From a checkpoint of a small transformer trained on Wikipedia.
Size: MLP 1536 GELU, vocabulary 32768, 66.2M parameters.
Architecture: RMSNorm before each block, no biases in attention or MLP, untied embeddings, local attention windows, a smear gate.
Training: a variant of Adam for these matrices, 670M tokens, 5108 steps.
Each number is 128 + 24 x the weight over its row's rms, rounded and kept within 0 to 255. Layers, rows and columns count from 0. The size above them is the row's rms in percent of the matrix's.

# layer 14 MLP down (transposed), 1536x384, rms 0.0245, rows 836-853, columns 0-191
size [101 128 106 101 137  94  83 109  91 116  88  97  99  93 111  81  96  85]
[[ 96  92 138 157 130 123 124 157 122 160 126 139 164 127 108 146 165 149 120 123 129 136 125 148 147 157 114 157 126 106 102 134 172 120 105  97 137 151 174 153  88 169 114 120  91 107 102 141 123 110 110  94 143 140 131 127  98 123 167  78 126 166 161 143 119 127 101 131 134 141 157 158 160 136  92 114  79 122 157  86 138 140 134 124 133 150 114 100 144 131 136 112 107 152  98 136 102 146 130 130 116 119 132 146 121 140 100 126 168 126  98 156  96 153 118 101 153 173 149 126 151 117 126 153 139 128 133 104 125 155  72 105 144 140 106 145 133 107 131 117 179  76 112 126 129 112 138 129 144 115 159 162  92 114 120 136 128 157 116 113 152 141 118 136 161 104 171 152 127 175 130  85 140  91 111 121 131 135 139 139 123 171 148 153 161 110 159 137 169 126 134  87]
 [107 111  98 117 120  96 160 143  90 157 110 109 170 149 163 154 136 148 115 111 132 177  89  85 142 109 153 136 151 143 117 144  81 138 155  85 133 130 159 150 160 126  83 136 163 155 165 140 129 131 129  97 137  99 125 101 125 107 140 133 105 159  95  83 174 132 118 121 133 155 122 164 140 103 138 151 151  84 116 132 166 178 130 133  74 143 147 139 148 138 106  85 130  96 148 139  75 130 139 147 108  97 106 159  98 158 130 124 132 154 144 121 130 123 104  91 125 139 101 148 127 142 102 130 160 108 121 133 144 139 100 149 125 163 156 123 126 131 149 148  85 108 119 165 138 104  97 161 164 125 163 116 143 120 140 128 101 129 169 143 147 129 118 135 135 122 129 126 134 141  78 133 122  73 115  93 141  97 111 138 107  89  89 107 143 157 106 166 145 117 127 124]
 [152 136 127 114 142 114 124 127 119 142  82 120 100 159 150 118 189 163 148 140 116 122 108 136 118 142 148 135 129 129 102  78 112 154 123 138 123 123  87 178 129 141 121 108 131 114 159 113 173  97 119  73 114 151 128 173 119  97  85 116 116 119 133 159 127 118 154 159 148 131 165  96 153 133 123 140  79 134  92 145 136 110 155 121 103 140 155 109 118 141 127 143 127 165  61 133 154  90 136 161 181 171  95 112 125 116 133 111 114  70 132 145 120 153 183 128 144 100 169 153 156 140 156  84 133 151 129 133 116 125 113 124 150 156 127 139 115  97 128 145 156 139 113 153 135 122 118 142 129  82 110 163 157 117  95 125  84  70 157 139 168 120 137 110 150 157 144 133 141 137 144 134  74 171 120  90  91 143 156 145 123 160 145 130 132 119 137  87 138 134 130  97]
 [132 140 122 135 124 129  61 100 139 145 169 130  92 147 102 124 116 112 119 117 153 112 156 125 147 138 129 124 139 157 156  96  89 151 129 102 145 132 114 111 104 121 116 141 154 154 110 113 143 110 117 138 150 119  91 130 143 121 133 100 144 155 120 116  86 108 146 123 116 156 157 139 111  75  94 159 206 108 144 168 139 124 122 126 107 135 184 137 127  75  93 137 130 146 130 137 153 150  91 159 140 128 124 153 138 163 141 100 116  85 108 124 117 164 123 152 122 168 130 175 147 113 128 133 139 153 130 137 148 143  64 108 192 172 171 126 142 130 134 169 130 101 129 111 110 178 127 150 107  73 126 141 134 117 139 145 168 160 109  96 108 146 150 141 145 114 111 152 128  93 149 116 131  88 145 144 100 115 117 138 116 154 157 181 112 130 103 100 131 132 119 177]
 [134 135 128  68 123 136 158 125 133  90 126 119 102 130 128 153 138 166 132 135 124 191 113 121 119 145 143 124 150  99  97 120 121 158 129 118 121 130 128  92 156 143 134  51 140 155 144  78 131 149 132 124 150 123 139 159 118 128  93 128 163 133 143 157 145 141 146 140 104 176 132 121 176 173 165 120 146 137  99 117 149 152  98 147 122 150 146 105  97 145  96 128 129 142 119 110 133 126 142 150 115 131  73 115  96 139 143 116 113 151 153 182 130 100 146 118 171 113 125 143 115 123 130 124 154 112 151 135 100 146 129 139 118  92 115 125  85 187 133 103  87  92 114 120  92  98 140 145 128 102 206 121 121 111 152  79 116 170 126 167 150 109 150 134 191 133 109 144 158 167 115 113 129 150 105 121 122 110 115 131 167 121 138 118 140 126 130 123 142 137  95 127]
 [129 127  93 140  87 121 142  99 127 109 150 121 137 143 112 187 189 110 135 168 156 124 128 115 121  99 156 114 146 138 110 141 112 123 108  82 115 117 113 126  81 175 136  95 117 137  99 148  98 155 187 108 192  70  72 138 101 142 150 144 108 127 133 168 148 132 102 125 122 108 141 125 115 127 133 123 109 102  95 102 177 108 149 140 125 115  84 124 104 155 131 165 123 151  80 126 138 160 122 124 132 111 170 113 100 126 113 127 179 123 143 170 141 155 142  87 131 148 147 127 109 142 132 136 174 126 168 123 155 150 131  92 180 122  88 111 123  73 123 140 153 147 121 123 133  98 150 141 156 108 120 126 136  94 143 124 147 157 106 137 112 145 145 133 166  82 136 134 127 157  97 125 112 146 133  90 128 155 158 105 110 136 131 146 106 109 137 123 145 122 110 148]
 [124  82 134 132 147 121 110 163 146 118 129  83 111 139 126 113 148 114 152 164  95 109 102 166 171 135 122 144 181 143 115 162 113 129 142 135 120 111 153 142 131 124 107 134 109 143 161 159 136 111 138  98  88 123 147 150 136 125 128 129 132 150 134 122  96 123 143 144 130  55 128  70 109 136 143 157 184 126 107 156  88 156 106 152 165 156  84  93 124 110 148 113 120 143  72 120 172 129 116 141 133 115 143 147 113 116 141 118 144 109  87 130 116 132 154 112  87 128 150 125 128 147 121 175 139 187 122 124 106 124 133  81 153 110 171 159 113 121  97 157 130 176 145 128  70 106 158 132 148  93  34 138 164 141 102 139  70 136 149 118 113 144 163 123 118 119 134 112  96 103 169 149  93 152 147 128 123 129  96 134 163 109 125 110 122 112 129 127 143 174 130 168]
 [107 159 142  98 123 100 121 114 175 118 151 133 119 101 128  68 145  94 100 127 116 178 151 108 147 103 151  82 125 108 171 129 120 149 166  99 131 128 130 107 113 109 111 158 132 130  85 124 127 108 131 128 109 132 113 124 135 118 144 136  83 167 122 107 127 130 114 131 152 115 143  89 146 112 129 135 118 122 125  93 122  94  92 111 165 114 153 134  59 140 160 120 143 130 120  83 117 130 134 134 108 122 125 100 180 103 130 118 116 141 148 169 130 132 149 132 103  99 196  86 133 114 136 180 142 151 133  91 103 101 126 172 106 116 133  94 127 164 157  61 138 152 152 130  88 143 149  87 118 154 113 122 150 109  66 128 154 112 117 143 155 108 150 151 130 125 103 119  79 153 116 113 149 105 112 125 126 144 108 144 127 148 140 118  97 157 113 114 120 118 158 172]
 [106 105 109 156 150 153 108 150 141 135 113 137  84 149 110 144 158  89 125 135 131 141 111 138  89 131 110 115 122 126  79 121 116 111 125 114 134 107 143 164 127 134 113 114 138 110 146 117 148  81 113 137 143 113 110 108 113 121 133 138 106 106 129 129 102 132 120 126 106 147 134 162 102  95 113 158  92 139 151 153 186  92 168 139 120 200 142 139 138 118 113 155 153 127 140 144 106 137  91 124 144 124  89 156 137 178 107 135 148 115 135 123 139 141 141 107 154 136  79 156 157  69 177 116 106 112 112 136  92 125  74 139 123 160 110 139 119  99 154 156 162 149 105 114 118  34 136 170  89 121 155 151  96 105 160  97 105 151 122 157 140 134 183 118 148  67 132 133 120 116 107 111 113  93  99 121 104 117 153 122 130 127 160 143 147 141 137 122 161 131 134 132]
 [149 113 128  92 140  95 179 107 150 160 122 100  89 135 116 150 154 120 152 135 166 154 129 114 136  87 149 136 140 139 102 112  99  96 110 109 114 153 137 125 107 122 112 155 154 147 105 104 100 116  82 156  78 152 156  78 105 118 126 134 152 114 138 151 127  98 135 101  99 156 143 139 147 141  98 124 150 120 115 143  73 129 109 113 114 114  76 149 118 113  96 101 146 140 115 118 155  64 145 113 114 157 125 148 149 156 102  98 127 200 160  94  75 164  93 104 133 166  86 113  91  97 148 109 134 127 104 146 128 120 118 142 130 114 145 143 125 152  92 128 104 134 110 170 119 131 111  61 131 126 134 118 138 122 121  75 112 131 117 158  91 139 153 103 141 123 144 125 123 147  98 109 155 141  89 134 191 112 122 127 112 138 120 118 149 179 155 161 166 100  96 169]
 [159 139 146 147 167 128 143 126 135  95 125  99 151 136 120 127 173 145 104 148 148 175 131 110 140 116 121 141 137 145 128 189 153  86  71 110 103 132 121 101 187 110 116 115 104  88 133 117 135 117 158 109 109 136 101 140 120 145  81 149  92 108 116 114 104 179 127 107 136 107 129 148  86 131 115 164 100 144 130 135 180 159 159 123 126 109 115 109 143 130 112 150 137 119  98 156 133 168  84  90 143 123 156 114 104 190 123 113 101  96 101 111 126 128 123 149 105 119 111 125 124  94 150 118 119 113 144 164 127 123 170  99 128 120 100 178 130 144 139 152 141 139 136 153 119 123  93  97 119 105 175 131 134 129 157 129 125 161 175 132 149  95 148 121 131 156 135 122 114 150 141 158 142 107 105 134 169 125 115 101 111 115 135 151 133 138  98 111 136 117 142 110]
 [160 132 111 142  80 121 140 107 140 148 147 131 102 159  96 162 129 104  82  87 144 118 105 152 116  90 148 121 193 119 142 136  89 122 154  90 103 132 165 102 107 124  96 107 119 124 144 147 131 162 151 120 152 102  90 114 123 139 134 131  98 136  95 105 147  82 120  83 122 125 125 136 169  85 130 121 113  94 126 172 141  94 107 161 126 103 162 120 107 103 133  98 128 129 103 142 144 129 141 145  95 109 135 158 120 104 149 186 163 137 137 137 112 131 122 116 107 151  88  92  86 125 136  91 126 140 124 114  89 100 129  82 119 129 131 122 122  98 154 109 132 119 118 117 143 101 121 116  89  76 156 116  99 134  96 176 152 125 110 140 135 136 153 171 130 146 175 126 139 195 151  91 133 137 113 108 156 132 138 155 108 159 175 133 142 118 130 122 114 133 163 195]
 [108 132 130 136  88 115 126 137  98 117 138 120  63 123 149 144 148 104 152  87 100  75 104 119 137 169 137 118 116 174 139 131 128 150 109  85 144 143 151 126 150 127 124 136 103 109 140  75  92 101 117 127 160  83 169 136 124 107 138  87 147 147  94 131 151 144 143 113 141 120 152 158 153 167 125 128 153 129 147 145  74 125 155  85 104 100 121 132 113 137 123 131 127 104 146 111 105 121  87 121 126  81 107 110 133 127 112 145 127  84 129 115 145 139  94 139  90 106 129 139 164 119 125 125 154 119  96 121 151  88  83 127 107 146 105 134 181 155 137 127  83 124 126 129 163 167  91 151 130 124 124 127  91 115 128 114 132 171 156 109 141 108  96 111 151 157 160 132 106 152 161 139 126  82 187 118 117 135  91 113 147 109 129  91 109 127 101 155 179 172 105 140]
 [133 147 119 164 127  83  82 142 114 163 121 180 132 128 134 105 146 112 115  78 104 132 132 112 164 140 179 114 112 109 137 125 165 110 147 128 110 142 151 117 150  96  76 174 135 117 124  95 124 123 129 116  80 111 113 153 165 133 121 105 137 123 123 138 117  69 126 167 106 103 133 115  81 171 116 137 159 135 140 115 184 131 138 134 128 157 130 135 107 153 120 127 130  95  91  84 123  85 167 126 103 111  88 116 155 119 107 136 126 128 112  96 133  85 126 164 103 153 145 100 137 174 120 100 115 116 148 131 138 179  91 154 124 127 137  88 116 163 129 127  85 154 119 152 132  94 108 167 157  90 157 111 141 126 120 147 132 121 147  89 153  98 102 136 165 137 146 118 134 122 157 110  95 122 109 152 170 148 149 111 106 102 144 108 105 188 126 101 130 137 129 121]
 [132  89 152 163 149 128 132  81 112 143 135 137  96 192 185 165 154 125  77 139 155 144  69 163 181 138  94 144 130 116 109 136 109 143 149 144 143 113 162 109 163 128 132 155 129  92 103 119 120 127  70 100 148 144 134 116  93 101 144  78 129 133 152 118 141 125 111 111 102 173 134 156 123 134 118 106  70 146 142 118 141  84 109 120  64 151 134 138 131 126 169 113 128 113 114 116 111 108  94 143 119 127 127 108 148 129 145 122 161 114  78 144 130 118 156 120 134 120 138 106 112 154 117 144  98 130  97 125 131 135  95 168 114 129 120 106 135 113 122  88  92 159 149  89 140 110 120  80 148 124 117 103 129 123 118 159 123  87 151 141 136 155 128 138 123 127 132 163 137 134 138 119 102 161 111 130 126 150 126  89  97 162 116 190  95 180 160 122 127 120 130 102]
 [125  63 161 104 120 148 116 150 102 148 115 135 133 123 175 186 148 134 134 125 139 139 113 154  93 162 125 118 156 113 134 135 112 152 134 134  80 116 137 120 108 141 144 131  90 120 117 126 127  84 121 130 108 138 127 149 152 101 124 106 117 134 131 158 101 129 142 112 113 104 149 139  97 162 106 147 113  77 107 148 161 150 149 116 147 138 121 158 112  97  97 160 151 132 143 130 174 135 119 106 111 154 110 102 119 132 109 110 100 153 105 137 210 155 109 106 175 123 143 102 135 134 141 168 103 128 108  70 111 102 114 155 131 139 134 129 145 160 142 166 103 141 119 170 130 125 117 162 170 123 117 138 128 109 122 126 146 195 141 119 114 169 131 103 132 125 127 140 145 129 122 135 127 101 147 150 157 123 142 116 130 121  92 147 132 163 139 139 142 126 121 168]
 [101  97 136 119  97 104  74 128 108 144 147 131  86 180 114 117 113 139 114 111 112 123 140 125 125 137 139 127 155 128  94 129 144 128 120 129 146  98 108 115 142 128  87 141 136  80 149  79  97 115 152  99 138 125 138 109 122 155 141 134 117  75 124 100 138 117 111  94 130 111 117 153 119 141 127 145 131 102 126 135 134 114 126  97 136 109 165 101 114 147 139 101 154 143 109  79 135 151 155 148 118 110 131  85 129 115 180 117 116 115  92 132 137 118 124 125 110 163 113 128 135  79  97 127 111 123  92 149  96 144  99  79 128 161 114 107  93 138 121 120 101 168 122 135 151 156  97 134 148 163 115  93  99 114 175 149 109 115 154 123 123 104 124 130 157 118  95 148 115 171 131 136 123 132 158  77 150 133 138  90 111 105 142 143 149 178 159  95 114  95 159 127]
 [158 198 111 117  98 148 127 114 130 135 151 124 151 153 144 120 133 112 120 111 178  97 164 135  87 106 139 140 108 125 112 178 116 144 136 141  83 127 117 108 151 133 150 131 114 111 134 157 122  68 108 123  81 128 141 107 117 183 108 141 107  80 167 125 106 134 119 117 169 167 121 154 192 112 177 108 123 140 132 147 128 147 161 113 182 127 110 118 124 111 108 138 139 130  98 158 100  99  98  82 121  77  89  87  96 136  98 105 123 173 109 108 150 114 146 160 110 152 151 182 123  96  91 130  72  90 190 175 113 126 124 169 142 144 108  86 174  97 127 168 126 162 126 131 140 161 132  99 149 137 124 165 129 124 151  96 125 175 139 121 122 127 117 119 129 121 108 106 122 101 118 155 128 115 111 130  89 107 118 122 107 137 170 141 117 174 113 104 139 149 111  87]]
# layer 14 MLP up, 1536x384, rms 0.04, rows 837-854, columns 0-191
size [109 105  97 114  98  90 110  93 112  93 102 101  93 106  95 101  94  91]
[[ 80 109 119 188 127 173 116  78 144 125 166 147 128 109  98 128 130 112 148 137 133 102 105 125 105 143 152  88 122 117 147 116 151 159 110 191 157 139 113  86  72 122 212 146 155 183 141 118 129 119  82 131 119 212 128 109 171 141 126  92 149 104 138 131 108 120 166 157 165  97 134 102 106 123 130  97 126 154 131 123 111 125 159  85 100 132 105  97 135 123  98 161 122 140 157 135 166 145 128 105 126  88 141 125 137 109 139 153 131 105 122 124 141 111 113 118 128 143 137 122 115 111 101 135 121 114  92 112 109 116 141 114  97 103  99 116 152 160 109 168 116 145 153 146 150 121 135 139 111 116 121 178 124 102 124 119 136 143 150 139 110  81  72  85 131 147 153 115 127 103 125 111 132 137 160 121 114 147 102 147 124 150 117 106 106 127 136 111 134 112 128 127]
 [116 135 139 146  95 165  94 154 121 102 148  69 142  95 107 120  98 129  93 143 137 171  74 125 106 116 126 144 136 153 134 153 158 125 136 144 101 141 151  58 143 147 151 144 215 123 110 155 107 142 138 178 145  98 128 122 113 160 146 127 118 111 123 134 117 176 105 120 144 131 112 150 120 156  99 151  83 139 137 116 110 151 152 119 153 165  93 113 127 146 132  91 122 121 170 125 113 120 144 119 118 112 151 152 156 123 110 106 138 132  92 163 119  92  78 144 120 117 109 101  82 107  97 150 124 138  86 141 128 150 179 122 114 122 142 124 129 125 124 153 115  93 111 155 162 141 129 135 153 161 141 146  98 135 155 146 134 166 143 104 124 126 125 103 139 136  79 120 148 116  99 119 159 102 127 147 131 107  97  89 113 136 136 161 106 135 147  72  69 133 108 161]
 [ 88 119 139 122 163 108 184 151  97 141  83 100 145  98 125 147 131  94 125 122 133 114  96 118 137 153 141 126  88  81 117 115 181 115 153 144 106 161 128 110 145 142 117 121 117 113 158 155  74 137 122 143 137 151 114  80 105 155 116 100 131 149 141 107 111 168 120 140 170 110  96 111 117 158 141 114  91 141  91  96  83 137 138 106 127 102 114 146 119 143 152 130 133 129 151 171 137 107 138  89 114 128  95 123  96 154 144 138 149 117 145 123 131 135 115 136 144 119 120 145  97 174  99 117 106 116 114 121  90 161 153 143 114 118  77 165 171 141  67 117 147 153 109  93 127 131 124 162 129 121 139 130 159 111 152 176 106 136 158 112 101 136 123 141 104 138 162 150 104 171 139 109 161 125 129 109 191 115 128 127 174  73 118 114 127  88 143 141  98 122 120 114]
 [125 123 128 170  76 109  88 152 109 112 148 118 105 102 124 107 120 156 127 161  87  71 170 116 170 114 143 157 146 155 143 122 140 125 162 149  88 127 105  80 112 105 103 133 103  89 106 145 132 189  98 119  73 173 100 121 139 135 132 120  93 157 139 132 158 134 115 108 123  90 105 128  80 100 112  84 102 130 163 111 115 104 135 108 145  95 117 140 120 116 143 131 143 129 114 141 107 145  80 150 108 108 144 111 154 122 136 164 164  92  95 114 151 153 105 118 131 155 144 130 156 141 141 168 129 135 110 129 126 119 130 124 163 152 118 133 131  95  96 151 134 149 130 137 165 109 125 117 124 106 116 152 105 153 122 180 163 117 114 105 112 156 112 119  62 140 136 124 121 108 158 161 140 104 138 150  80 123 164 142 125 120 119 149 148 105 105 121 115 130 157  85]
 [112 118 124 159 135 131  94 123 157 155 160 122 153 138 116 110 147 103 107  74 146 152 114 143 130 160 132 143 105  82 171 127 140 119 127 153 166 109  94 116 135  92 130 115 120 118 117 105 117 104 125  96  87 126 130  91 139  83  96 140 128 151 160 138 158  97 116 111  93 147 105 120 144 119 133 101 118 123 140 148 125 149 127 155 130 127 148  96 153 104 122 130 133 125 184  85 168 115 149 155 132 137 144 142 130 131 170 157 148 147 138  81  91 151 109 119  95  80 107 126 152 167 126 122 107 170 113 145 138 163 133 177 112 155 160 109 150 139 108 155 151 104 131 175  88 138 113  78 177 119 131 138 142 116 175 115 128 110 143 161 132 133 145 108 129 132 134 114 161 103 106 153 132 115 130 123  73 158 149 188 127 100 117 139 153 119 134  88 126 101 129 103]
 [ 99 141 158 123 142 137 129 110  74 126 119 154 103 156 102 108 110 138 120  75 167 126 158 116  80 129 129 157  79  88 124 143 134 142  93 148  95 149 142 128 126 107 138 105 119  99  46 109 133 139  91 110 123 111  88 135 112 142 134  99 116 116 146 135 129 158 126  99 124 143 110 113 137 133 138 104 104 112 129 113 153 151 166  92 132 118 143 133 123  94 172 109 121 122 134 156 136 113 134 133 119 124 179 112 157 116 136 106 135 115 121 157 101 105  94 144 150 158 148 118 107  95 125 172  91 151 122 134  82 123 148 140 134 117 115 114 147  95  81 132 153 125 116  88 103 133 112 100 123 124 169 108 104 128 134 126 188 136 143 123 143 102  88 102 167 125  88  84 150 128  56 118 173 115 140 129 111  96 124 156 112 113 137 163 132 112 110  87  98  96 154  99]
 [181  78 110 116 156 152 117 157  67 121 117 129 138  93 132 129 156 144 166 146 144 127 109 138 118  87  61 108 186 113 145 118 159 123  92 136 136 142  73 131 147  81 160 105 122 105 153 148 144 155 129 183 118 106 131 117 116 155 103 123 105 148 135 114 118 135  86 105 125 102 116 128 140 173 141 126 149 116 118 166 125 126 104 128 109 105  93 124 137 139 104 128 145 161 121 125 122 116 149 132 166 125 135 151  90 147 126 141 122 104  92  71 134  97 142 132 152 137  92 118 116 153 124 106 106 128 127 154 102 108 122 115 183 148 106  95 139 104 120 166 142  84 131 123 132 131  88 120 115 137 114 117 143 113 136 145 103 105 127 114  96 101 107 115 155 121 118 123 122 107 128 116 108  76 114  91 129 124 155 115 139  99 113 171 170 129 106 150 178 137 109 127]
 [189 109 146 154 153 125 132 103 122 123 161 111 156 134 140 120 164 124 129 114 132 144 153 108 150 119 136 147 129 101 138 117 116  96 137 114 114 145 177 125  96 105 174 146 131 162 126 146 129 150 110 164 119 143 111 100 118 118 156 112 103 132 106 102 153 157 139 134 145 130 112 156 112 148 148 139 110 101 100 107 110 124 116 135 119 102 144  83 170 157 121 149  88 153 146 116 145 161 137 136 134  99 156 121 134 129  96 117 108 134 102 115 111 168 128 105 121 103 139 103 109 135 128 184 136  98 115 122 137 136 158 126 119 137 131 131 146 129  98  91 137 150 121 112 133 146 143 100 112 140 156 140 109 105 143 117 144 103 145 109 125  65 108 120 134 137 178 112 144  80 118 114 115 121 116  99  92 160 115 189 137 100 112 111 129 117 118 113 129  98 142 112]
 [140 102 144 101 126 125  91 131 153 108 153 139 127  91 133 155 122 116 131  84 110 123 144  77 107 137 103  85 133 141  99 117 104  94 148 145 160 119 131  96 171 149 151 110 153 121 175 109 105 144 116 157 113  91 130 135 143 110 125 144  98 108 152 143 137 122 126 109 110 118 143 101 133 138 120 163 140 144 119 144 113 129 135 138 135 138 129 119 113 110 150 128 129 109 133 149 127 128 104 152  96 140 147  98 110  98 143 162 153 133  81 142 167 180 172 179 138 163 129 119 171 109 126 116  99 106 127 150  99 164  95 158 136 154 107 105 113 116 124 109 119 125 141 121 112 154 134 151 131 108 111 122 107 144 163 126 110 143 153 162 166 151 126 122 130 110 116  99 127 100 152  90 149 108 138 138 166 140 119 131 161 135 129 105 187 102 134 123 138 109 101  98]
 [133 154 111 149 127 139 112 112 113 150 100 111 117 124  92 147 115 107 131 141 144 134 107 108 123 162 135  98  86 142 172 115 127 156 168 116 145 126 163 171 126  95 116  81  83  99 133 146 167 197  87 167 116 160 116 104 110 136 123 152 152 151 128 128 106  72 110  91 116 121  95 120 115 139 185 107 154 143 146 122 108 121 117  99  91 105 106 107 128 118  83 118 152 132 145 113 141 150 121 127 124 159 113 128 112 143 190 143 130 106 117 105 145 101 141 152 127 133 120  87 130 119 148  94 127 169 153 134 129 142  68 113 100  93 113 120 105  91 111 115 158 139 145 147 145 183 148 159 151 129  65 160 114 138 112 125 129  87 149 119 125 145 131 153  80 125  99 131 152 113 153 130 111 113  96  87 120 124 141 176  97  98 105 136 152  78 114 151 142 153 161 148]
 [104 147 164 131  97 157 109 117 136 133 182 130 122 128 110 109 146 112 181 105  81 102 122 146 141 136 139 156 117 146 155  97 133 137 170 108 149 136 147  80 124 117 137  98 131 145 114  98 126 140 104 132  70 104 131  90 116 111 162 139 155 152 142 156  74 159 103 124 114 121 153 103 143 135  74 131  90  88 126 141 160 127  99 124 159 103 113  94 126 105 118 169  58 132 148 114  89 175  91  95 117  75 168 111  84 142 132 124 143 158  77 122 144 120 107 103  74 156 109 119 160 157 108 139 118 115 128 115 157 138 138 129 123 114 125 135 103  99 123 133 134 130 131 128  99 165 139 109 167 110 177 131 127  98 146 153 166 125 163  97  91 128 129 147 146 132 140 112 158 126 127 134 111 136 150 135 134 133 168 170 183 107 140  88 126  94 167 104 105  99 143 120]
 [117 126 171 114  77 192 123 113 139 189 128 127 124 138 146 136 108 120 168 167 107 114 112 113 144 156 141 110 103 116 104 121 115 124 150 119 146  96 145 176  65 187 103 123 110 139 109 154 100 145 108 140 129 126 103 150 108 104 153 118  84 112 114 110 108 151 100 158 123 104 160 125 103 164 118 174 104 122 120 149 168 125  96 121 116 177 111 148 157 161 151 107 137 140 125 157 114 148 115 103 113 155 178 112 139 149 170 143 154  92 113 136  90 137 121 129 132 113 129 136  64  93 102 100  73 119 129 136 123 103 111 144 179  98 100 124 153 140 164 127 141 141 133 154 108 148  91 130 161 105 134 139 145 136  98 120 127 117 113 154  67 103 134 123 136 108 139 110 167 142 108 110 124 161 110 120 143 120 108 111 133 118  73 106 128 123 149 125 120 139 103 125]
 [112  98 113 134 104 142 169 123  87 120 137 159 162 107 109 113 123 130 122 108 141 168 124 128 133 134  52 143 129 107 131 111 152 163 108  94  92 121 123 126 143 120 121 104 126 118 131 135 151 125 119 109 105 138 101 111 123 135 109 105 172 148 123 115 152 196 146  83 109 127 136 143 127 149 146 162 105 158 165 134 151 183 127 107 110  96  92 154 134 144 118 149 134 155 149 151 144 161 139 135 106  83 123  98  80 121 144 125  90 113 145 156 129 165 125 133 102 129 143 147 175 113 111  80 147 108 117 108 115 139 102 121 151 125 122 114 123 134 127 154 114 135 102 137 162 125 157 143 128 105  76 105  88 148 127 152 145 155 147 135 150 138 117  88 111 152 149  82  98 142  75 131 143  84 131 115 129 134 128 173 119  95  87  70 135 118 102 125 125 120 164 113]
 [ 95 115 106 125 116 142 128 113 124 122 165 139 165 111 160 169 159 160 125 130 128 105 113 128 159 142 114 128 122  98 120 136 146 117  85 155 158 151 146 107 134 141 159 121 131  90 173  71  94 135 128 154  95 116 117 103 123 108 125 141  84  98 162 126 121 135 135  98 144 113 124 103 168 142 155 134 100 123 124 136 145 158 156 137 132 143  84 139 123 115 110 126 133 113 129 132  91 153 130  98 110  96 156 125 157 121 160 151 138 109 130 156 116 126 138 130 139 116 125 133 137 125  74  99 152 158 117 145 102 138 112 131 134 157 123  97 118 114 126 137 132 156 120 120 107 135  81 124 132 127 114  98 156 118 122 120 147 179 170 164 132 147 103 105 146 109 136  65  96 162 146 116 163 129 142 180 182  81  86 111 147 145 115 170 116  99 109  89 117 136 103 130]
 [115 149 147 153 134 122 154 156 160 129 109 106 130  54  99  88  93 143  58 133 155 151 138 130 141 128  84 146  96 130 109 117 136  95  81 122 129  60 173 104  96 122 167 125 109  85 127 129  90  99 129 125  99  67  93 142 144 160 118 103 114 128 154 138 148  97 110 121 127 143 148 117 153 129 156 158 111 172 143 137 174 130 150 135 131 112 126 123 135 124 146 137 116 128 122 116 129 129 137 147 111 137 129 130 159 123 106  94 121 106 156 136 139  91 126 128 123 107  84  85 127  83 115  90  92 178 134 130 119 149 142 159 124 130 110 123 116 145 132 121 158 130 130  97  73 129 100 139 126 123 109 116 151 162 158 130 132 132 121 143 139  96 116 100 123 135 119  83 139  99 101 136 157 125  92 127  88 177 137 178 137 107 144 105 130  94  85 176 164 164 169  93]
 [140 136 139 134 121 108 133 103 109 105 147 134 126 152 161 107 142  99 133 136 161  99  89 106  90 139 109 143 123  98 154 115 193 106 106 115 118 178 138 157  94  93 137 145 130 119 116 153 113 138 122 158  99 166 141 144  94 120 145 103 142 114 173 146 110 136 143 116 119 152 135 165 149 154 130 107 144 139 169 156 126 150  88 166 126 126 101 124  85 165 102 113 112  78 132 146 105 124 107 132 150  95 154 132 117  97 110 132 120 131 120 130 114 123 152 104 129 147 159 101 108 179  91 153 135 162 135 110 114 135 147  95 147 110 135 149 137  75 142 130 140 147 154 110  94 119 102 118 149 139 121 146 187 114 105 112 126  94 143 149 148  86 122 141 169 173 165  83 137 128  78 118 160 115 148 134 136 140 134 132 112 146  71 119 135 110 167 102 116 148 131 110]
 [130 126 162 150 114 129 115 122  89 110 112 109 151 142 155  87 140 117 112 122 111 125 146 114 119  93 149 101 113 107 122 151 119 140 133 153 136 109 158 117 105 130 142 151 108  92 160 131 145 124 116 174 122 116 125  91 150  97 142 159 169 143 145 119  77 123  90 123 110 129 107  86 116 145 129 134 143 104 194 145  77 166  82 130 128  84 141 125 125 152 130 123  91 151 123 138 123 144 148 171 118 140 144 152 104 140 178 132 127 145 120 142  98 144 126 169 101  95 158 162 133 143  91 132 149 123 139 136  97 159 154 127 122  91  93 152 176 111 121 119 132 126 151 102 137  95 113 124 113 108 123 115 148 108  93 167 112  85 170 124 140  97 119 135 131 125 130 112 114 149 152 151 120 176 148 112 124 180  95 154 158  89 148 121 145 135 125 114 140 136 133 159]
 [120 159 175 138 107 152 133  92 149  99 171  98 122 113 135  91 197  70  71  94 133 118 113 147 146 156 131 115  93 102 156 123 201 142 122 138 164 113 133 116 106 128 110 131 168 138 165 138 110 161 151 138  99 160 146 144 101  97 109 117 160 150 112 125 114 126 132 147 143 129 117 136 109 152  96 151 109 141 152 127 149 127 147 130  67  99 149 148 152  78 117 102 129 108 138 119 138 123 107 135 122 129  85 110 138 118 123 136 131 126 135 148 141 166 110 142 100 119 157 102 157 155 136 106 101 153 106  83 132 147 130 152 147 138 150 107 142 131 109 144 100 124 116 106 130 134 155  66 167 112 125  92 135 107 134 166 140 165 163 108 116 121  96  92 115 159 142 123 111  99  78 158 137 183  98 163 169 146 184 159 131 104 115 164 166 117 126 103 109 135 134 121]]